Each number is 128 + 32 x the weight over the matrix's rms, rounded and kept within 0 to 255. Layers, rows and columns count from 0. Numbers have three digits each.

# layer 4 attention value, 384x384, rms 0.0662, rows 76-101, columns 256-383
086131049052159083115067167158146091186123096158087111105183095084122098186082107057137132127156224126123072137120119147101115108146146082142158150159209074170047076118122150137122107166112118102212179110139084096153103086168094090086116135096177132148133132100110137088054110077126218106125082061165106150178153074165076136119116095155130209190102215185137139144174157064091163091119
196114124183178077131197103169097128136156146235068093084136057104153032157114139128102137116140178137127103067078088208147123164103075132174144134082194152133112126043129166093132173106115157151153071099117149118096177138166136208134087141122084113196103073118155141112088104139127124089084049198142179079179093149162177218109146184108138127128116110162108139110100128107147146154143
125072158128150071226112104150094129128124124109094159102190147175062057099143128125107132081122165103165146097144117135167165108129176117086065143115116117146065193082166148134132094145213100080113131149183169096149206146169096125118100117161116097120092104107080080113117102117147117137096117133086209149098138094169105161125085113184127158113150092101109115154130097161164144161129
144153121124155132204187146169164139179107158148186089088084140120107171057099126106141108098170108159152115126171103029097124106089159075130160146148077205166138205111159188143181144132151112154123125143101092109107127153133126211115128161042099159065144111125131172088119051140104099107136075108096140181120063178153105177188054135123115138124130149161145095130143157113127127073118
158055088163079140110124099134111113124138087009151174109169159088089210182181184122207159103087071150208096125116153153098156102084067115127168131120171105091059077094215116157084121123131104131096139138015161112151152145165104147167111123192186146082148108126093143068153136181130144131112127110065100131126068073106119127156135167118138122118130142084146097099128154110151112125103
111187154125169132108102093145107175084172146079153066126125125125080104112184153158160078104054179120148124151099177080115105105153097084106121159106062198147065129170132130111117151158133136148180123070114083049170118073136173152076113158165152172062213156070109120140093158188164127120151132109101095163166151208094245088086175097122130144117114072112095115138070089118178184108125
060111102138144169119095143069119177079136179086117129160050106104119113134164127145124112116161134136094143167094077075156131056105097083167164191145089181150031035145126115158122156064137185060156158060134123132109146138100037138112118125120106136166185098162070120188156087094173158098059124084141184154102093145173160136179092150131120118089179204113144135138134109186147083080130
160085141089098167098152137111082117132077119154113099121150129194168048116160156087059088156149145098109162088075083119079229144134118094148100163078119149133106070166117132173117168132185142123117144111104156124120081108113156086079174183154085146092058121116144067164116149118143127062134070132105104202197103107095113133138131086169152113150142128082165150085142185165139106164091
197103179109104062166168109126197182131152076137193133107111091077132098164111080157095098160087112149096148053115120118111083114113215163132156142094120142037139129142109188124152164109109158099150068181161140171112119110178180183162182129132139114137058107060087147144078177139110152142130197148087125079099107036152139140171086086103122180150192210082161057099163189119082108188116
109058061102132079199082174061180099158109213090058146134005132137121159121165059216149178141122161144126204111119126097040181154142146092090170093068121173092127084140149173088146053160115101133070183113135159150121098100129157170181132096162069162119137106157162148074124126117062152103085079125118172078106113111118212148100184144153135150111078174193114078066101120186085095144132
195042143099180128098122137170104143098086072150120114120133113076118113122155146087158085130112106193181180162107140182136068132117079100150154144143144160124096161108228170106093116159098149110094181091187105156143089177119088146150234128114102122126117113157212145161161163158144177170098113134158113057172143134123170069157118159136146143054143076098120075096097197142048222151106
170117121040125111185142147086159125155178162110191145136117147100122139092130160162100103046050144156059124084138149137136168126091097051080111132128149140152135134102064207075143070145152151148184147177099141103134109136150205094188119139116127206126139171184188132160174132173168159109104174197114077136191179098184150106137155078064145212167184148098155147102124112091147105103168
054179113196106146120067105124075132116150156153064099122163121141133088129108080059080142075155105154167154153115131072183132129143119121188124110087166190191122089074095063138102113104255143166075083135110098096132171133130151201093097117172160133061132139183110102184142072112122198176101132139097092120128024128164145069130104074141151108153156096105121161168137120110169058106194
129103173109123151176136126123187109180103111127151125140148105178084107139104168137035134132146121140104109078001141143076120160139129159130057103134114169076066181126083169120098195088120139122138141093127135109184189121092153091173194090108167120073130096104118175142122144117148132128112104140101104069198115142149136127185191148157104080139190109153150176101118118153112138138134
135119094124130145143111128078104125156139152200180135173170118109119149105107165169042105124086176154174105116108165110141124164161145121113106183099171049135097135145132104083094153157142128123111114132165093123093078075152118139187100108187203086120071165113117148158154084174131161120126239123138179075052135133175091097096137159159105069054107150075152084201146085086167050166155
124076167063064100095101197108133087093122140102088151176140174060176082120125154132090140105081139084155146134191030093073129160167150165073197176155094119127088140066094113093160152154170134133237182052096090206168161162061048139095150164120112173122141189089151163193107142196142176177125151101130125086178152154184138121101064153042123074072182183113121084151177171175083094144111
116119104088135163148171073102104170104116150134162096175134134110191181123133148160140130160109096179202130106141131133173118065153155180151136108192094098169188162124118127079164132156113093171117159211171108143087190084164078161109076106205068130103168121185085132095104112103142164132178156080086126143134156032098138156073107191101132135131115172162134089153104144134131156109194
126160122150107074181171070196103191106128142136185136138148214119152066190198095079116175089154172126125109137164074155136088091174112155166159144140120132113062096136090137099144146086099105149138182083084129063132110124144157104175155135130184095150159108131138072104204154178077099086076123088116212123150082142141138112125106123153143207154214083110161081126161130130157178091169
109093100086071103129127124076095121187174089136103105132063082121118176156055103142162105143141159096145154076123170081147089090171171110101115157146104104141193085179146044119129142088089152155135124136099173161139115157118138136157083141190095157125130121109066103171120065150134221110140104102130162108160088069147131125164027132176118139189177075099092090149123156108114147103104
136103170110143146185088181111130202112097075131118119103098075113111182109113122089129190120097121143120142186158078106136150126066088126091059076111160131093053088081071153149049120081129173119150092150136065099130146098176177100136184205162121122112212114122067100130047156135101101155064159141157142127114112116088162033101135123144154196096135127132127174093185124133120065126087
081095075107129164138092141054112194083160138169187131146171088110172168130131112110119225147119165147132157135159139163126051098146100147133145104173137159213103100121126111195124102176137136223166083111118051057104151150166050184104141177173141093092104090122130148141174167134076102183082130091141103111106177081070128117101103179120168115138124180096117164107110157100060159102118
138091135120109177091131161130084214214159192139174108161163135137086161172090144150117128099092166119112144110102052183113152150103150151222109121176142120069102116092122133172121077106093110100086103092169120189164148153082118118074205148158173139172121122118091107110128151084104166145132149108092139137125124137126088175141082148190170134105136164091102149131085117089118170104125
095151125090132163142168101115091084151161149099132167089089111124099127047145136178108175093095099113153110168103098219091210127126111176098160198115105093125129172102109120167123093182149115141180131115089163157120081151076078204181166074213150130114161141166133106164126093128119089101117084142141169154132122112164097158076166117156041146160143121127051164105089105179191093150083
115117086116078226079100111167151154105139116045066092117190093148094168137100131111125151176141091182134090195116152122123210181090170153119113141129097131053141128166072117093190085167133048115148220084130135068101152133092101181151140139104155165108119098197122108149132162117066059084108166132069174124123132122159149208121128123089116058106141143083094143144100132146113080145164
120124098163103085147142134183075084138192129140133169187132077076112141108116163121158131136115171161128138097156136116120171066132181109116057150140040131136124074126062123139058140136098105075097127167156167102126181149148128160162127154126163138135223109057143043109167067096112204110114134143114163101094114131121163200092092132231147137035074049200139145172107100204174125139126
144130162093129100110134137222084111131105162105173135149106106152179174135107117076149133128144137163129141022138142115167099132091104088125130197084127137224121161105107182128165183201109159128179087106104095199110136114087120129146068114116071158182157105127093168057117127150087160085201144075130099157111164097138142146125166090075122083136138119126117117103079094109150145139090
# layer 4 attention output (transposed), 384x384, rms 0.114, rows 76-100, columns 256-383
159031170078138152152103150167080174131151056147195159132115106146146101158090120142116157144201145138156110142125078056075187137148091144156142050151128118106134219032118147146156104093089155078119110139127088142136142101130116135098132148142114139102117098105094145109161085112161142137149120121156179167137061106190163143108100168104162076143082116095096150094149102074152149131117
162076172176174114084120067176122085068085197165106053126155133130147187186166152121111101127144103105114133153127049141172135129100125158185138122149154117177153115096112122103167164142129091121156107121123152119160132143135109073053132146106146153161175102088146170180153165182138125226174210060151143105151101104067167144171072121148139062096104149102100109165088132128036143143102
146109124105201089192180084147158109143124087104184094133111143155143108134121112137072102153155153069153141112133100175134132167147151105061149158111140163122088061150103121067076099073122133149162092129118089161109131098070100123118135133199124169167137081089154164091177147158119149071070135075116111176094167126128136121096154118138129124145068120135164122144156097154119101130160
104108167130187141184212084140174123090185062097061135075105112121157148180131169085131155080168084127057150134113139110124113145088079078136156182120157110162172084137126072118077088167169143088071199139119098133132129104168202102122130185226062067121058122149056080144041089126081104196176152162105150138144088097120129145090112094110178131177088124119140154107177140099090058121147
136125171143100155143055177192150168098130103160155140101174202085084097198131129107172129137179135156101143147130113154164129058049196106136152108148109172132094132072090120100164113078141134080139079127134128116150108148119147240191129119168075116145122163137161137182165165152149115134106116097162096106169145108102139118133113140182099086132138140140137079094120156108094066178102
127145098122068186154110108092110194157186138116153113199132078165138142177134118157131094192053139092116083143161156104158151137153115136098106091149101117102147062063102113067125151108169152132151141087088147156163173165163129160087126086110117085110076158113118116153140086156173167130147211155076121156119073133170074130101152140095148190167116116113145168087114155157181073136184
126073156093076142119102069142115110074138141131199130114104130165093099128074123179134121117182104160099126045116178121090125155157094163104135207134114144115101128139184105127154087114139053072122179183150178115109106139167184119176107153114169120122128125127151133073096112118135065139177104148103087109110096157142125179099163081076166069066061117127177199160097101071149123106112
054126123106160162098081070149117104096105054189088121181122090116132112124141167116172128148105165162170133085165145104157149116102112140101125160143094116099155181161095122112131163152179078118147092110160178000092124130172129183121160168079150134115123133092127141142128207197141130062185234158173125155157097123119189189135140086126106073103139128177156111141099111194124160120114
148161112136125093115167164158117133149122156185115140056106119030062095164122145152159113119136180094102134107048164091106168139118099133059165103156201092195127099076120095172140128138198124164162208094163117110131156157087133135139151183082105067135133100108102103150154195178195119121076153153105095129080122061124050104074079115112178118141077170128144112189137085081147122104145
122207177115146093064122139112093129138099156101152094148078137101131172161094148116102178137165145090091121078123158099088119151159138068127078132202142128134115087191154073130133129109200071080152197109179209212050104112108153088152117192138107130160137070103108149104127126083086132147093142174130149088127125140167115097182140161140169065122109170105166081148175117150195077107167
080096109122129141103148138158147145133100134177074045008073106116175146164144124139170172167084146143161122151157164077117130106132132106134073072140189126127107171113123102137081094148106162172114097125148127094107087117161141116182115180178102111156097112085117122115129202127136095071113089195135203099163124120114127125095063147178122103122141104125111103123140192161085153137085
131088090155163089118126096165079177145091102153153056157157126111128107190128124139176197171103078130138167094088128126152029135153120107128078164110155153125072197114156130103089172113141151176113140167137097094143186211135123168136156147144067150162101106088052140096164131100146137101234138135143099162092110099158146068122193132148134082053122102090162094112136098162174054118137
118105087124105152123141163107099135076104124144131127149129114168166184066059103117133072096121201112146144106095147185129079090131160128160111201108160193133124104160029152099159106135129137180114043098091116114189115163142079064091087097099117140151206133071165167168115137160132140086089202106233171095049171102082139140194085189042169159145114040167146186128154132119118095127162
114106153132140095158098136123119101119131116133140109097116151057176106128172078137081103222159207055074099052058124160178094113138057186132071052131123169106143103116161114140129114138164148123103142117144126099166128179151098120102176164105134166220102130145147118107101153173120103189124159143067099152108076181105161130094097141122187168147112145178125121180084125096120098119117
167111120115145104125161039122117097128130045148100127143152134116130119174090167166103081181106090148147163137142100127101145104166142105171172079100109122141120113099140102184128182060152163132082181186115121166146153105136125096157171141065162095126089167097142111136098171130168100130090089104156177141149133166101122086121106089156113153107114161166096093124103138187163131124140
128122102078202141099065095149128117050121134153130173105162178075132170069177081074113150144170140103174083123228116108140127149094143086096119178125155104185132138129142078134090096121170122121148195146135144138124099089150112099131144088073094077159102120098168132144216154140088087061135103169174088077075108098105131089114122158195145116132110152100198153168125124112146133186143
133184114112146062120199183091214092150188099115059134130089181165149088130132153133129131102049123128113178124083138120110157142090164103111043097175155102140086213185190116170094083121138203153070142116163128222193151108115147090183112108155100188111152129156116118082146161095068134085100115190108177137097144098093123123108139114127139108151040111161158103123131130178150101146060
172096123115097151093158139138143118227123146146147156175146132174135155138184112080121098140074125110185117074148167082168136080103119147069136160084132078105175069158088157150101161128199154116135021105118175145157120097120148180175197083106137116118114102125118172160135146120116135178157127149159059083095182181096115143065161123103152114129142140152057114144108120110099116129124
139131171134098081136099168052163146082117132122151079091204106125125125088107132080120168120169116106091138188150119053142158115104135142106240165190115109162137137085166211136101128147116111116065158163119052140108132088147121114196105097118093165140167099202208096140178140125138110162082168135132084093105146138123080111101117076175192117166140074089106134073109080170112100130088
188130091095177166113124085168112089121094085104080132122144065179185101180109101145087114128148045214098118126198133062102156140096151152178090146147214073153116173145156111145119184140097152101125104106096084134079136135054145165159149114153138108093099111128109105061104087188112104086064160141163110131085156100107171089141074123173134108140089165100143132117106197189117148109162
133138136117146167139102118147096138185119144136162077155142118110166100125089088110089121142132108136139111161187080152147166156158162138094139153149170210170180169119133192100140082205134133096108074099103090053120080156149138200117089138176148134093217113177168148163122153120206089079084147119137165124079177108111176125145108102145166049097135124143108054124046117104129110119073
136116142130133148124173108124146127130132110211130127106122134121126091154129143089142116133053165101153102178113235120131037188153090176098135111099102130117184130118114134164135083175116178123072175167127075205132095092140088145111089198159103149116157127155117130162130078118119125166160171144126110118132185117138119108134101149130101110109138097129094083137144114111151076125170
088093090173068109148090138103164169145146107060096146155096141151096136132132113131141073079048104091095066121117162142121117145183094140142092175073112100133135149091098130165086131154125141065125124199103097199151121149133091124104120185152181103075178103098072132111137164112125166150126162130177140124166084172113075143156170142071111151116122090133118099171162110137155111063089
101150184086152097125066131160117101098068123145098142162122137135152079069138163118106095159140093126109146106183136124134123104077122139077123135131152128180098148120077168145124081127156167131173053165150082148152124124193134109162117116133127137148125164126124044168091101110149161159149187149115129147152174085188124141125121102099177127176132143123130116118180149097136114157173
109141099114146070135137113073117133124134114128180062109151131130129077154159122127118108205084150095160199106134117060140137078140125161103109065128101083095087172129125131175152159091134103089116089093100148255090087154110190137165129130186121150140103146153032068150132087097181108141162153167191136121103164131173115131094169105061045115152089156150042083165082072133166086119139